config.toml
num_hidden_layers = 13
hidden_size = 160
num_attention_heads = 2
num_key_value_heads = 1
head_dim = 64
vocab_size = 3405
init_std_qkv = 0.0355
warmup_steps = 200
decay_fraction = 0.638
final_lr_fraction = 0.0
doc_mask = true
max_steps = 3202
Each number is 128 + 32 x the weight over its row's rms, rounded and kept within 0 to 255. Layers, rows and columns count from 0. Numbers have three digits each. The size before them is the row's rms in percent of the matrix's.

# down: layer 6 MLP down (transposed), 320x160, rms 0.0982, rows 123-177, columns 80-159
# gate: layer 6 MLP gate, 320x160, rms 0.0741, rows 124-177, columns 80-159
# up: layer 6 MLP up, 320x160, rms 0.0721, rows 124-177, columns 80-159
down123 100:130119092088195149110077137147101116089115093141060045176161139191169157134172148123119169160114110125159134140147114154120148123119128113157145081065123180191143197148170144126108125118116145117118126091126106127134117115115090139168156108
gate124 101:094125163122095124103151143134056098110115130138133159150074140160137138055150154095089139093178108133078117097149106161174096129103131159113175131118088102158130132183118139175175162140180084158135119117163123068132125118157140102101083151
up124 105:150097140129193113115155093141115191190066161110135097140139155185093121109126065110144156133063171168166157139096088115108150131132111190110201139107143163161129098129191090125122095123127142139126114105159103124093133171118159124166135122
down124 098:072114164170155144137202105093113158078119117111163108111114110151164146045136150118119162131101080067105206118128121117083090162132121111138189094097149162086143124158083082157102057144102164162155101150075228110151141185106103126117170130
gate125 102:125172114107079185150125169099134123120156135164092084157191150150100148109147099108194128060121123155179126127086189130145109177100155090133164121115118143130160115117080155141148196091154148090171137166149173079103115117126101163130151136
up125 095:159128157109168175090142157114145152107179130113162100183174107173091118076150145159110133140098128138175135059103130138092123116122147109099082134167112132090179105099091125119112131120153103182085155106090145103097120103164112179143110144
down125 100:140164120093120110160107064147216139137092164138110129144135086094113046114113072131120110180115107152156130125154161172129151173101119151114129153142117164137117053081136105087147110146163133123144163096116101169124090135191116126160128155
gate126 095:097078091125109124124126102128136151140116112133145099143186169156130130108162160116156103150147170128195133139142050140150107078112149086118106135132114107124126131127089172171133155149054062105141109133080160169186148123084127110117089114
up126 097:155091109135140233124167156111092129085142121077147158142096113076065169146156141047151089143177142125134142079154121055110128112079131152116114113108156185117106112105102061150143121166136126138174132144140101179113157166113189107113079083
down126 098:149126214113155130164074162178142125092105132119098086133135097139117114148088108140165119130065133118167120125131172168100121131148132099142128082074155116142123109119104099120123109115128144176178126172101086175099163135240140106100202117
gate127 108:079104111128161131078112110176137101121106177133063124172133108111161129189137113202178144105125140108116141128125130086130067136136133115152154190115161138177133106122120157130173131078097162176095095103172091124135155084117157120121177114
up127 106:130160116187221161145109094107067093133116134102148086100128174179162071099141113168113126134120149130102089132092061058161165157105128183167086108125099147088118145146104135113146077149156128140178190097107146089150084156114106107192084122
down127 104:166074103191134123170167149087068131138127134101132119184114122126072121128081164107083139084152127094120197095149105106094139110148077132082115157104131137103139152124161185115129173152179112108110107209121112103091078136104117168169150151
gate128 108:095147061164130111132062130184140097156108055114157124110162102056071114152142157114140141135103137085158107105167094100132151107141129128156065083130126206108147113091089200161083129090123111161102133165128113132120118139092159113134166151
up128 102:151171092141158166191074099119160095156108127145125086063107126142115100124119140130113180183125132142132149159120167131152172100103132094121114179111130113119097086112093109121118062154122162133079116134116084082118163157091119112131120134
down128 101:077111112153106140152112149145113058122170112168055162147086160090129111173113089098129142154163124174113139091142123121093104129188145154123128105161101227146154204142059150114125133076110172087118132134092106108113104147099185115130117126
gate129 097:092118074117077119171136075129133148124150135119138113150082165112163125138127139151186096136110146128124177116116120108144144127133196031129128151133101151116136165096212184118176143107159161154171102123127155111183160169146136155171226126
up129 103:100156111132096083098134124151178144123133146097097135090135059124129122124180104143115175081228080103174165182154129150083136122151122060204136131136156077168098135179137107121080055113127151073138113185154121143152124129100136171076140145
down129 104:147147138098117108151133064115071115104098101134119096185069156151103080155128118157154101113136132045127099179108091052072137115127134141102116148140124178145147099143165106119064120153092212153058132130124181180063119085117115148102150101
gate130 096:172148113122168106139096070193067108140100137141129171099159094145119112157153103079199122172123128149130116061105135092157171081115153134157130154117080202126114165090119142099093155144134131069112119182124092146079138117119121142139089143
up130 093:109084159107114168138092104048126155124147107100180127136161094184143106147098111127108077120101122158088110092202148137166128135160176142127099140088177117100165148090184128174124089132079122170120174127145110127089173134149095096135173112
down130 093:111140177138110060132064126103097127118150181121098188143133079114106109109156114058082145062151141222127073142103159108128117113158134150083090115114115152147117081119100138156140131156112120058135112135082205070127130161116153062193142146
gate131 093:127129089134140182142154124118105101121082121105131120179135179123109153111141116084147152121133138117181100117137136079110116150168101198168128124165164157056144188077192174174158164127129175112107134179140123110105096138091143166129139091
up131 096:128134136166072180171052145170188142085138139128126142152162114146117152140116176160102119161167139185094118183176156126115120117094087095162129108097087105178160134154106111108121131137094093140121078123180159133119095115176171130102117168
down131 101:124124145165115088126139151141101163098150179136144102059142200097102066067142137187162121137056108129087115126169083144139116126116100097156161138061051166163141135136116131114078136091095121148118102136130129099119081142147161100185098152
gate132 101:032085133108140132133169146132126127153063135104098122144079120162180102081130111139138076170112109136095186128114112125124127104196140143141103124113114161135119129128129160180102173168086093116049121116161116134079168189118132143105108169
up132 100:105137173081110080114158139179092154111093113118148135081120188132162115085182157142159149150067166153130124228151160094168102102154079116141185132085150127181101071152105118117077122099100089141124154101036172178084138134140193100087081085
down132 098:144114129187129166140132186148150116149116189078125105144111137133076138082102116164101098159160131104125138135098180103129122098120153088151091164076189080117146091072205131159149140120122049163164132125124141111186146154137109126141106121
gate133 096:062157128138113141148165184058128120124124091087113124154152148112092160088131211137133135112116129118075129131083131118167151141118132120126121131108152157145106155159111119148086140139084161096094133132123162136119131108114157196147158131
up133 098:120117106138175170132113134107068148188158131104180113201179195119155102076147166051115103080113122155139125169125198129120110150098129153070105155137187061133107147120139142183147114132182075155127116135095115114147162108104119170110130128
down133 097:080135129110120112122108161149114165095141101133196130141126154144172197129053054153093156115076080112150124139111127113105078181142090067126127150120157151174060121149159138108106089085179124109173112163024137150148064114116137156169102157
gate134 104:110108142154075137133124133112103097149098121175211151128145104104139148212205211093131115160137092118157130139127148113194185109138120156092093128133141156167183108163157133138147096113121127137123122186150096177126113107147145096090160179
up134 110:124137104133153091059051166091115136108145142123164155165172110093195134125115142168112140161127151089148085127072112167133130128129105098171119076162092149179209117139172161145182129073126099159149073151119154071126102125143106095158126145
down134 098:126101126085153164163085131100108128107121180163238132132152161122136117066147155133143112158135110147147088085173118106125153164100074168164139092150109147120151139107118121179141140145047117101120123096122110110103090128098118119104146041
gate135 101:123166122101158111128126101063087163119162073164085090149135135144117124106128123150155184178167127103136095165108210177176163127190129123064079125162113134194118141153174155145123119099101162147139121138145136160130185126094126075113132145
up135 102:148122135109106155130164156136096140103102141117162134116077124119115111172190103155133167171170139118113123156129133149142117123179155122121094133088154107104142097098146061138177126135168055117096141168102145074086159207116163124124108161
down135 097:073122157141179158120119130130147140128125132140123080107140061137117118122092176154085073178148145159133106120105122083118157129083098086112124179120128153142081140121146128163130079140047150145132173082151102156152093146116085134149124116
gate136 101:142152083146145146052128071137107117055169083154106138132110104113135125105114093222149110121168082067203112146103119150150133104141124122086180096115176183129145099160117096122083104182075162050123185094133101175117109145105095086146134164
up136 104:110157112111155136121163129200084082080151142150135088108185103124088134089102080033160098128123182149146127127102149115160143164160120116127077129190188109098147152122122158039133097126197108147174073162109105118151140156113200117149128163
down136 099:059204151168103117133110155140093142109168110158124098138050206064169160119124113152104151169106101101115136113141115145156063171147116141099167146127195090114120101181124114102144121139114095128094108169113164149145144164090096077173124097
gate137 104:149102164163090168097177103085121121154125133073156179167121125140094120102135133024071144198059134119122134142133134121112150077156158158143084139117081149166195139088141149130123133055099099148136150138166120156193176111134136108146092051
up137 099:171043104088155128065112117113050128126124139119175126152135110097079108106167134196142062141167085113072132070131118130117059147170084181039113086173161075137083133110114158137059141102072152129141163144126097150112141139101116112164076134
down137 100:126145154154110116190112056139082064143177116098092090041110091131142147095160117071115152155138172111103125154115111083122091126109147180177152105119189102104128170071194131131166097153170112131086148118083113129098074174147179112151140115
gate138 101:093133136166171144082139135141133157097128153136190093203183169100137121117123067177155093109149075149164109170124135101110120175062162106147129169134057150135143132125127110073174181148151124074121142092087118101107148112119108130186139128
up138 107:154122129185123174096173112092189073129186141094105114147086133154093082142126119134153142107116142128160107027137085096164100153134133106112116116103148145146111092088105063171127128063133095139186111188212144109114107086184120101133095130
down138 104:099126155113101165095103117087138091143095149169074089185102142072122172120154106154092122144072113139150101165072121117156159110103142108147086134107105121138086131079108157136128185107116102155163172110143118142123142101067101170105127106
gate139 096:147035119134165138117119128061127044119149115183103136118120151107114079104159098103103165180144092098108130108121137229108149141102170098169127108156184160131106135081128148156140163096118143164111125139143101125077147106142105121147130139
up139 097:109134064147157096140177094112124118146128089122115093156090113103098135152136128120129073079132144145180132139142199127155153111168112164188091138104128163140114128103101100118168105158177075105195122133126105113210187078128102159113129126
down139 097:178117120133128126148145175118156138170068127121199119140186118130145112139079094108176155160128159100126073101121151138124185127105100150126094126150126113157078148146153166169107085127204134136106153089152114085151156126161148122080105114
gate140 102:111075141062161127129098097107141118168090110130135118121092128142110083122126098142170106131143116112138120131085104152149207114110076087086130144109116150126125162100176133174152140147177205099087190143167151132107156127100132165163119187
up140 110:153168115140122190171106101134168110098159074134138115063111195197145118165139121143132150111165168124140161158106196239090139131105092107096117102227117173108077159148142150179148120129121122096119068119138136119121096117127093095155122094
down140 106:173089135109098089164116122167170172090115142099154155087086152145093126100167085110144132146141146125121078154088195144123093195137107179113155141193165162140127072112169165104078137170147131179164112164112113083100139178135236124198146101
gate141 095:147158143088109060152116103081115141152117142149148078181130082137096079072087122141168158132126173126087074175136124054110088126114135156167158132114096156075163126114093122101183140142142127146182116126170133110117095049196126077102098128
up141 100:125115169137167104100073204124108096136164131121167108143172142178140170159126150088129173226165121107123205144116157167172090130168088098130163123112195094088105133117116120081117164142159127146093131108124166136148091152098124193143149159
down141 098:109142162151125152141120119199092115117096156144082184172081138115151128115118148103113076099105133103142108068090104131132163101136152157142157072121077160113192115167113124088152166063122152138126130177135107119121095089143154105140105145
gate142 100:048146106133175111141102122104114159153146140098142081120109077177175103103112181110137103092124189139131140162114088127191126100120176112131076117122093118081122141147089087114131144083132070137108173132145115173143134146038160117194112155
up142 102:132071144092162140115091145112138104119135156163098154153099158084134163170131087223154166097168215157205163090128143140123055102096124128119135160120158086165127168065157100117117144120126100124149120157171119091077168122137073148093089123
down142 104:086143134146135105116133161147130163141110142099196147165079053194143117036160106117135090094090081143112165145124067129122151091139101142069143081114089109083125145143149138132160100139035061129122085134163117125166076140130168089084123175
gate143 093:102118056127136120111155102198157035124152137184134102114158175176164129176174096115080117105152114165169068114141139129165091169122109120155084148156061112142149150141076118112093151169113145085121125115098147123177112095156106138124113127
up143 098:144089068132116139093122124094145149136158120088128178138085114158119121078119188125110104188123117080106067131105108086150155091120116104175060098123125180163189122163135165095124078054072129126085107121127058162118184152123107135165099136
down143 097:105154184095162078108097148164123115167084105144103120116106157081130117105185095185134096163111123137116096228056126135101114193095101165152131111143114145110097099103143144156137195150164099129164109137141071114099076060118134120168089159
gate144 098:102155155162167122114073153127126154077120155169163071134100091128108151197156180112104147122153159126133143117151118137191143126099103134095136083183141116119130138148108094092080091087136169162184157124166069101092040146135097099134088156
up144 100:087082138114168117129156144139093151099087144080119158131151111144084184157121168139033123129110104165135183116117151106057084178133111082148193121038151101103120104152174147156131121148059132200197144098105096077054095116097173142096120102
down144 103:136110131182153099133113105086123162113165096152176103114170114047137125157091175128181160103119130079133135174161049152214141182096110151149138122163097100098196139099156082099100137086129132134103157141145150195075121154116135092111106129
gate145 097:108093141088178104124064072170133111111089124090034068121104133103053110118200073126130120129092120112134112164181140136162187115069128140121155121200151126158142130149085094170035109087106138148181180145151128133092123103126127104098107200
up145 093:162099073133153066100129166079108113156098100103189133159109099091123124188153164074138089150090119112213103127122172105137127168098105132100138112124117174090134133096055047070165165140164147083106120114126107172167164093162165098174111139
down145 092:174114129127175149126147144092091184151100127161125107112091095143148099133084177119122050132085143147165069155184155127114130173122120065057126152111076158157103151121184162081122130159102151091125156087104113127193133037106129126181153082
gate146 103:100131109144181076089112121142154151188096129139083108130122161113133101092206093170128129077069108114069096140148131170156123145123104103144110156086175157105105086065170055140072169068109131122155130138162084115096130130146186133134098070
up146 098:179188117133164119075139127138112149069152108071152146158255123137117120134106122146066137156148102127153101169089125183097100122156135144130096086126133136078085192127134092123074108042152105178138162084162154191104104136143127130099130126
down146 098:091161109089062161129141165108067122111119138161198216120138130112176118097154145118136128114130158120157074089101160118126077169159114123129099110111153100217130142122117138162137141159081088092097176181161123099147125139135110165162134174
gate147 098:047140132072131058132135109026150192083096181099141115137095134141121157103067117103177148097113087121161143162123124138206130134115146099099118149141118153111115118082080105130155151159129149115087131101109147077117131108112123095127120172
up147 109:164150130114177168100139162131122162130164078097172100048094171127153089132140156171119169162128086082089112109101120131082154120172127202107181141152189153095175111104152118052142153141143122146110152112074106136153074125102102188152130130
down147 106:146162087180144127134105166083147115156185111083096105157142110094068133129140154122156116068111167204138157179124183107124079053144138104166126123126134133135107192073131122140118131102090123169165124118154157105144073137141154132141128120
gate148 106:134108100144111072135085090109164157151122151113110180116131091148096163120161186101108126133163119146147110148116106154202138129188123109167154132114149074174127107116126119165161128097086145111151115051157122111150140114113106054122092140
up148 108:182109164082137110120116105127145102117120143147165146133109121101096120194177130111128129078128119134118146189156054123091183164089114112161154115157102095068079095143124157112136171156116149109139103101136191108092110122131145069109161150
down148 109:190160115037179139093122106187114080169148169112151076131147103083121122194177103148132091090157131150190079120155149165143174121105187141130191095179108054074125157160085126149134166182142124166115153096105161095175144143152161110130130118
gate149 091:158112125096164111119110089154177065107118089081116127165149106084139112107147086189160082203140120171152044084127177126157108167144120180142157090152128106121141092108137089110136084125146162080137135150138137185122172143088136196189192181
up149 090:121135144167105086134143162122145220144130154143148067120099189183134131109145191099076099072141081100170173116098046107115137089125119068141115123143092126132125185131151114147149169132120097132163076105144114100106093127114099087113067073
down149 093:149121083110048093115111150154126193147127103140128069111128140149131143048173134159125119091139050119065181136102097176134114117089107100160105116170106136151137120128159157102088150139132112077140138107160155136112125094130143106094100098
gate150 106:077159109095111146164095113198084124080131076132161115126157141123176155138162096081097088139087169156159089152141142188145143139051125094098197111128103149120137102140152159140077120162125114085131132149058065151082096089126140145108144136
up150 104:108161107053152143145173107134068093207103172185144090122160139164115121161076150115115098165154117152109067163144121135155109200134143105175149149156127112124111168222146188109109081130182141111085149079140116104085150170110100090158128121
down150 101:115145164154120103044152094109100076180149137119114104107182126155126121136182131132133136105118147121132155108111088058111178137096144115155092157146104093179081135088091177166143135094137068185155143177132072129167142143083120116116136127
gate151 098:099104158180104139094097133188161104132101114111135084115161143114137083106124161079158108178140188165122123063041142075163182166172137120139175117133140092129088160116137102141141111130138063113133087134061117121165127152135121138174114169
up151 095:112122158111144180067172096090116141157131121217133109177128088154105185169110083130098097079085113141117080130176125144102077124069133108088126159137190099109128129086146129096156076128116137087171192113135131100110125142118089205143136171
down151 093:078168133146101092115117102140129226106162067090084085198079183160108189177075112118077121080117121151059130107122116156073114142116146181110156095126139091120085139124140153123136096134175151073126161077112118113154125109138166097101170144
gate152 094:147074092092126119156130057118149149139120060102134107162157096114066118189105112109176157098123160150131143192166101108109106169014130132140048125110139167143138100146115106100150122117106149138135084181105141098060140141123106159129131139
up152 096:161180157153157036110146108098120112152122102130121104121164061133162160101136156143136159154130164172111205090132089151112129141073141095119165104112085108135091106125152111061123156165162136124089143129057082114138137103120073184072141143
down152 098:103140118113169141071130110179170120157110157141170104152146103107168128112179123109153176105082122152169097130087107103122190112160163131137073126084128147180199151101094079185113096147168126143150063085154054124079092080102129136161093096
gate153 100:123116190113116110099098135149173184130182149168133139104107092096100182083131135093134112114119152138123168100059135092126118144121103140153135173103149107152146132150140186108153126141171121126079088111120145169105193087143112150101115197
up153 097:170114152190062168104185133130117127142099160152110135113063156117207115124152120139093099158110145197122109113104176073183110123129117155150182196105132101110121187117160151095117099095127116118165127131136129110158128121191185121147195173
down153 098:156166190118131165140105138105143132128130127158153069143158121121121113115108153133105115142134115143130093122156146146158201203165086129177138126150150134159115173126135135085128090124163109062126181144087179090103077130167166141100075104
gate154 098:143125173123113183110171136130135142119062114099149112170115104145142125140133061105135100143090111111077098081125129156143081092105152157154115125135137139114131112130131131101078155100097120179151086184140115127142087133165074152103152089
up154 102:120101079185125113150167127103155109116138143108163150122145103111102099092077135149111169125151183199119141114064112183105105158124154113173185127122134112112137100079138066142113154102092077090085126120130135137123116088127150131105104113
down154 102:163142117164094126197164168070180125158137177146098105114131089086114118138172071126161109160134190107113036083120121091108128087138122152119115185152139068094116148174095161118126121124118147117100140107077185093172195093198157134052123062
gate155 110:109124126067102193099133131076060121122115097134083150120141173167161133064112107116166163086165231084103186132146179161148100114134139092168123096192108108113143122148151099122113127171115163137114197114107151136164176137123119133160149130
up155 106:188161127105143180101112196179138220084205088099169117156101137070152117146171115143076174122077154131127111107168111130124136115171148178155108085175103167071138174168166094119063091121135138067134099097121081129116115088140141103113125111
down155 106:161052125132111099193139123081168136153130114080115095113116163157104181124083160144112124118113096148143151144098133103093110115127124178073128125160158204141127126116120141084120089133168182102206118085110156143164109101162116155155145153
gate156 106:139112094124150164183163101092131104137107126172125110099121125100095155189092124116083137174138136198099202170143124145121131090065057186120157079138095110147076120155156170148158151124105161083109122054102133115114134136134130222135126131
up156 104:154127107152079152145121130073097102184126058124124134153147123101091135155116098138106108123125057075128160161137110132079090152159119131155079183083149126114080099165167066143144057074127115094138131112083112162157149100164178099116136107
down156 105:142138111108108114178131106115107140119120118150096195153124076126155191121116139125077087091127175126138119118058123146124126132127157140195113127015133119155112117147093168090107088109157148132097148094142164053165138140105103086080181135
gate157 110:083106107175156144169110089120108098185118169140109144211171121106144088117120062078136129172152191129148143168169139157090116121146149150125127132151176144111154059171147140112188129118095177157168127136097111143111152074117142077121148136
up157 116:091100166153185112109086149186108096157132159108055085106142096125086102128122092104085084160142152118128127164115104098117123071152164134164133139105155161159191157092136100126167154114114092134126125123100120105094142105118145088116128079
down157 109:104165145147114115083059166098093121073069165063217190117158122114160059145071097109114158131127103105121090133159096099129135114138175130103130128140140107162138060146098128111116221080117171138111144119100122127120125144125161187124103119
gate158 103:187180141103151168122135103134096147155115081151114077182114143084152096207156148022121108151106109123138101117135128112163098117115135139116124164161137102174117128098174167185164143109103113165112155124089125139146126102089081133114162131
up158 103:139165073088108112167128135156107085144116163157138096137148110151144082146167131166129184128080053104116152083188079079174158167151190126117101129081154158086202096071091121158142089200188063128132083115152096122110095159114120148141137142
down158 100:126104101103088187133141095118087162088134156140174101174188149068133093171093147124148115167078128111189231097140072145188107103140123182148109109124119074100159068130157112160126087144156137109103131075101095150173088137118139081101075137
gate159 097:120130123079117124096159132117128087069127091037113103175162155143103130058128180096130048142134118149213142106138136150076117103147080113126166089128141144129121141162111123180098125136168114114121124120114081116109100153123138186102139147
up159 102:083074164095141163106077125116124127143095160154149137105163066092097129115164096157133105099083095149079111143148124164176077088103134116112128070133106138152094134126116097205110089117156119122091128112093153111131135106106142123114196118
down159 096:137091060110137118118157092088188101129156141141102137085112186106132118127182168108125138112131151203138137116145151119135126121101150141098108080202155105126109089089143127121140135132145106099192152161127156103184117034078114165126144150
gate160 093:112100101066112124142063094111124152172119108145107161085123140129127157119184194152138157081094155124126083153140076103136141147152104176159091115150147135111125135137140177123130101189119136125109150098089115112137162107112175141207164146
up160 090:168147134114159100142173159120110098138111155139150082147154107145181088126112061101121077169120141105090093117135118159134159141077134177166167168133113189156179142116174133119112100137128160070123155136169094118108158087094113127067047100
down160 098:121108110091136162127146076184129196112146081157047124122117134208107177131116141150139134146143127149066113181137146126138086167123088134153075119187125141082174137096069164146201085162127157021148114121115115107107113137099117104133115141
gate161 090:163090162136123089120103094190083116151158120137139142173108159078175089174108131140143148115190129185131131156156085094175080151130135176133132135132183120111155130131108139127124091171101142069119159132135092131154179159157179079109134135
up161 089:135149118162096114099151101151109114125133201134131125143132137164137144105116134081117183120125153038086148076107113182117148123124099066093161104131108166130172161090112101125107209158155126084117103160161196082072169155089050112116115125
down161 092:090126137131101113126095104133140095096132201091037073128157139185150179132174151139054104105143156132089125084067120029137139113096122151113115073151121138155120126126167100101117124092114112118171100146091126146146136157096145094105160105
gate162 105:116124158103114099083074139181122128102064136115195097113134106134120113082141080063107146149146141186124093096169101129117099105128047105089134143170115131103163124138067099129128136165135095075106095123107121106104102109103059141165147065
up162 101:119108120095154120172123182133148081069117086144132102110197134080119152102090112151110126152115178097126121066183122157156171166105128137124128113177138118119070132177097130087141082107119114155128141151154103200099195114114171082159133134
down162 103:121122116164108124135210138145119112164161175117169147149066072092088087157122157109163101117128134090086162191095169150068139162125106121167151105107082151115105114075144139185106116163164128131181146155147153099140112111147138151143225161
gate163 098:166118151086107141119184120167141146090132130146074067132146111072161192163151140117136139157115094164105155157137138109094110131089136136115122103133184107106126142121108187095085181084124134120135140162127084138117114092130119168142141114
up163 100:127087093111144042087091179127158108075094086092153154107156118092108118105109143108155120038132099110150141114098117135148092123154122058142132094152144110115132167130134111139066173144143169187154131110123122177193120081100075075083150160
down163 104:132092140145065143112093127152160158142101099148158132105163093119198143101168108099188225170141177103120100145095090108154080159150131131127114131133167075166131131123174203210195147145095146183106038070141126085175137112123128142134116142
gate164 104:101119119193172145118168077066126114194111122154090149117149140139064180077160139076149082130124135174133108093135103144079129103117117138098096131179110122139192120143094116148120219076140100116137130127113152092090112153085150170142121150
up164 099:133139121137107120079122135090138152104140072121095120169121122080130190089124109143121141109070130127150119162059183127111124164118099202139185145163097131118105076126113187118134188176058184127164161144135136171115134061159101169126153126
down164 102:162125105142102124110074102094126186173118120085196095119151141064112141056065196131137120070088150067112113155098106050138137132106068144134087146110087099142159141173110127115103154120098114134100159106117150125217107097055117111114076128
gate165 089:131129084112151180127145130140111108149118171104106064153115178174147157136139091147053155135223150172100135140110105088164113091145129145192175186090108102114111138142134161184138133106114130109114079099068122139171125144078137123117129060
up165 103:093156162139172114098096133134156077122104150081105114101130129103144132124162147126121148143134128221143131133125132077130142072180088175152142115200083137137104162108140186171151081124054137149117179167154074114157179111115118085112168097
down165 101:136124101093102139175135144081095152116094080196174079100127094147076084175135150185134098161136124120072118130145103093154139137085163104166157178111173125112100137109185134129152132139134157133144184087108123100096117156115139136111121125
gate166 099:088077153107147103159161099056111124124115148116098125149143154112137124097106111111137200101102145120115115149052152078134104145058161138100118150169133152180152122125108105161142141146135085095147166096111080156073130131125161112103126159
up166 100:121093142112194106112149153216134138198135182171133081108151174119092131109144153102105123090136128127094188142127135157111160092176130092155117194172190160182096093121194190113134109115157184158165127109110086111085144120140144091128169158
down166 101:141062104133179145157110102076119131111158089105154085157113128151180190149195150086161142152083141088098158142125158118149147107123166169067156116145186095134098164119095133157150140119151139070147138160087131140074078121115170126065128167
gate167 097:100151088185110131102116157066190129214140095145176168188057148132123169123097082143158149213100102137162099140153152154136126129095132171121103167132140148095092125125132145094141105141211093068113113093166147141072153131169177170165188171
up167 104:160119153153060158123058146137133097121151083165183136158125127124159145115127140117116219065121103129098119126146126120109099139073133183190143099161173150136177124118180140079127054103049139108187182100116165135155071078106097146155093077
down167 102:119135155149105158096141154085100175130087157140137093092127100056104157039124083221119122115088131116167119095122068187087144131125119112121118107139131191085157092051187133134139147121085133111174153130136085164121140134122119143225143180
gate168 104:136138114197148146138177106129158120142151076102108208173133130097065154137143159104127107155123207079106104093118104142152089124194164054142100085103122075099172115138186124188163124137084179094083170122112179136146135107072153151157141157
up168 104:066088146132129117138102128132103134118157109102111152153130153124089092172123132192146122141134102105146139116112117155203108119146100092132190131166191155091120145114242110182096087079108114109131146174117073122123188120165116096079130144
down168 102:143128048121102129102155084119122102143148095140127150104142169119120080074156137129127175145114149130163141117157146143115173104113096197077114105180117131146129153162153109106166085159110110146107096126176100085113158071090152159156166119
gate169 093:192147080065126164151127114161116144127134087157061122157086117131101161146144093152083165116130121125105150161092126169159141193133096140080171130151093082123114102166137132134123159082148159115121124155132084066112074098177137130106093115
up169 098:113153103142171137096096062166125099107184136118090141177122133081060109128144096161127143169127108184125173148132150137090091198123136087160144126116138125131123104205148140181147157197142133128084057141155124083147123098132093108122156141
down169 095:136142088137134146077075142131086122122135116128127189159116132179141103097160130100077161127108073134131123069129117111090117168067112158158124086091126125092112077105137085174131113197060173118132091127091076135122079136100152177121141157
gate170 102:141138200102162173107159114144114126069094149124134135103099183097172159108163123208100075151100139130168141155190100166119097086152116163179160146141077126160130099130144107205096153096126135043141157129158147170149154124157101106153114149
up170 095:098130122095155169143139131146064114138132165116084117142149124094154185095122067164158159059138147162073136152113094134151098149137182099142075139171101124149115117171070103108144120066114134178086070138051073096200138140204118142130142057
down170 095:129170094139096106136136089103087129113109085138086117147109136164075162111212119140128099114111065140114127141087111109141117109077113163128129133135108144089108111169166133122152127130096091106137152085140169192110066146156110102117102218
gate171 099:143117119107121137107144067143144134151094120098149077106147130139084139125115106144125127174170104124113090138150112138103143102125114166138048156085133119085147182117156146114125146164065127137124211160151111140132141167177099124148108137
up171 102:081109112085109116194137195089098177139107112065095138156137120120152178109187210136169125097163124121129116072113125121130108125168143104134146109164107123100119155132125140145087132085097202117171130101171132137146138162115097134118147109
down171 105:096158096144089155147131106158173160186117102188030111174081140104183102096139165085143086137160155081143144152129077142096138172150128105195080131067100162121057149036093122162093118123165152079123172169074133123164134160157158125125194160
gate172 104:151141143152107155139092129144083141131123145134152105151116134104140135088192124180156105151099158152059113092125184112178105125129079123156109137095047134176146087155148114177161147043097136179142142140149128159130154138121117121138156109
up172 102:167132128148135127212118179099141153153064102073181087170125178146100136115185134132094103123142128130105130109077193122110109090155066148120153148162135139181143155173148159101182078110066141129148154181188053136068118108213099120122197160
down172 096:122113117106097147106096132108177128145065092145229132109145123103114140080088151124092091139120173139063121123103076117127086088126123123167094068148087164123133126150166085197117105136126107186182120085139133114175135160156177120147103170
gate173 099:124097130171145062166134074157150139110105068128163116114182153117123127168159158091160121136128111176146144167164133125095097161134136188158159107091142154109177117130133148208156133060148176092128112084118147138160142101107124161197084050
up173 095:135194068089169138085135197153159101119115131119153162142145216135097125089104112135183162128091119105118195114199110148151120100114110101133143091116096146122116158115139147076134144117139108156133128146112166144122160119066106115072109127
down173 095:119100123112110132046112108120052092112111163135140104146148093085115084153119169163137116131137129143105093153219075133096159168104103150134124124161085142118139103094116124151165114081100170118142090097109153149115160114134100136161111107
gate174 097:130121140125086141078151133093123144133123092116165149067118161136165146141095086144121131115227156181156101149130100120130162160111067153106094138133101140130113101120124139138131143178071095074097082115133091155067190107132183113144099142
up174 096:119113147046145111183106137127131137154144157105178103145105091153113093121133130116086158168136139099145174099082126174124187099179032098098099148146113128157152162115120139156127084145132122124137143100139178151141128159134131112111151149
down174 096:144120121196234152116100143126118131097199138120121087076137191071097134094157148105156125212127183064113091120125110139126110116097059092116166079170135121132217108150178182081099143088118143067119143124125156112133104109154112133094097114
gate175 099:108141116163141131088118117089046121130098061181158160122112157130114145146119126165147096083139130145134164111140094112150163153154164158170149141128093121146128056069122123178131145128134093174180179101118121093149105087132202149108091209
up175 097:128133155118143074122162098211149056142145162122074139108168147114082112170069091176140177143106119170149144180104107146153093187134183156105182117154109176108126147174146113149110084076064150116135131174183130177106183190139132135143164139
down175 100:123218115106096101142099122176101164093165094122211072132131136117133137111073066165136108099177133102113140094118135147207125062117125119159099134117134097098087108053139085152115088113102148121063079110102161141118151162127127086108147083
gate176 102:152151118123105132148129140174162140152090132200110067169118156155166093151137104137153137121177172129095105089141092142152141174164110098154124168119175102115093144104123148095131214118098211147089109136162174149168092120127088144158147146
up176 098:131082157160113076180066128127113162146155113103163161115188147101156223152110117094064129153160139073140135161085091102155109175130119117089132128142133112125136122157150139152125131145180111164183164145068091089161107074119129131172127187
down176 104:073154130075092056138068130142057127104147177101089128095123073223089144084169118102095111152178152132140135106124114101124146150095075152139147211112105111113171106124103139166091120078179129116158115097128145132141126109133139137101076126
gate177 103:096122111118164073092062167114135124043156110121097064159084109113130105137151126159095169114135129202155111095127126104150082094120146191211164129083098147150123131086074153151075147138161148198108143194150170156113167157112169117103126119
up177 099:067157116093101112156109090105160145119148116134189185111062107108117116106162100135167115123148067106141069104120124151114139107167087198121107112155132137097104091120182147080080093164081176037136142109137162141112130133112175105165095141
down177 097:169138094101148124158109102166123134106176117084108144136174086133149081122163149081114175119172153146161105109131160137102106069125170103086176102093141110154072154124135106106085124155122088150099129085140089105075123110184099091145124129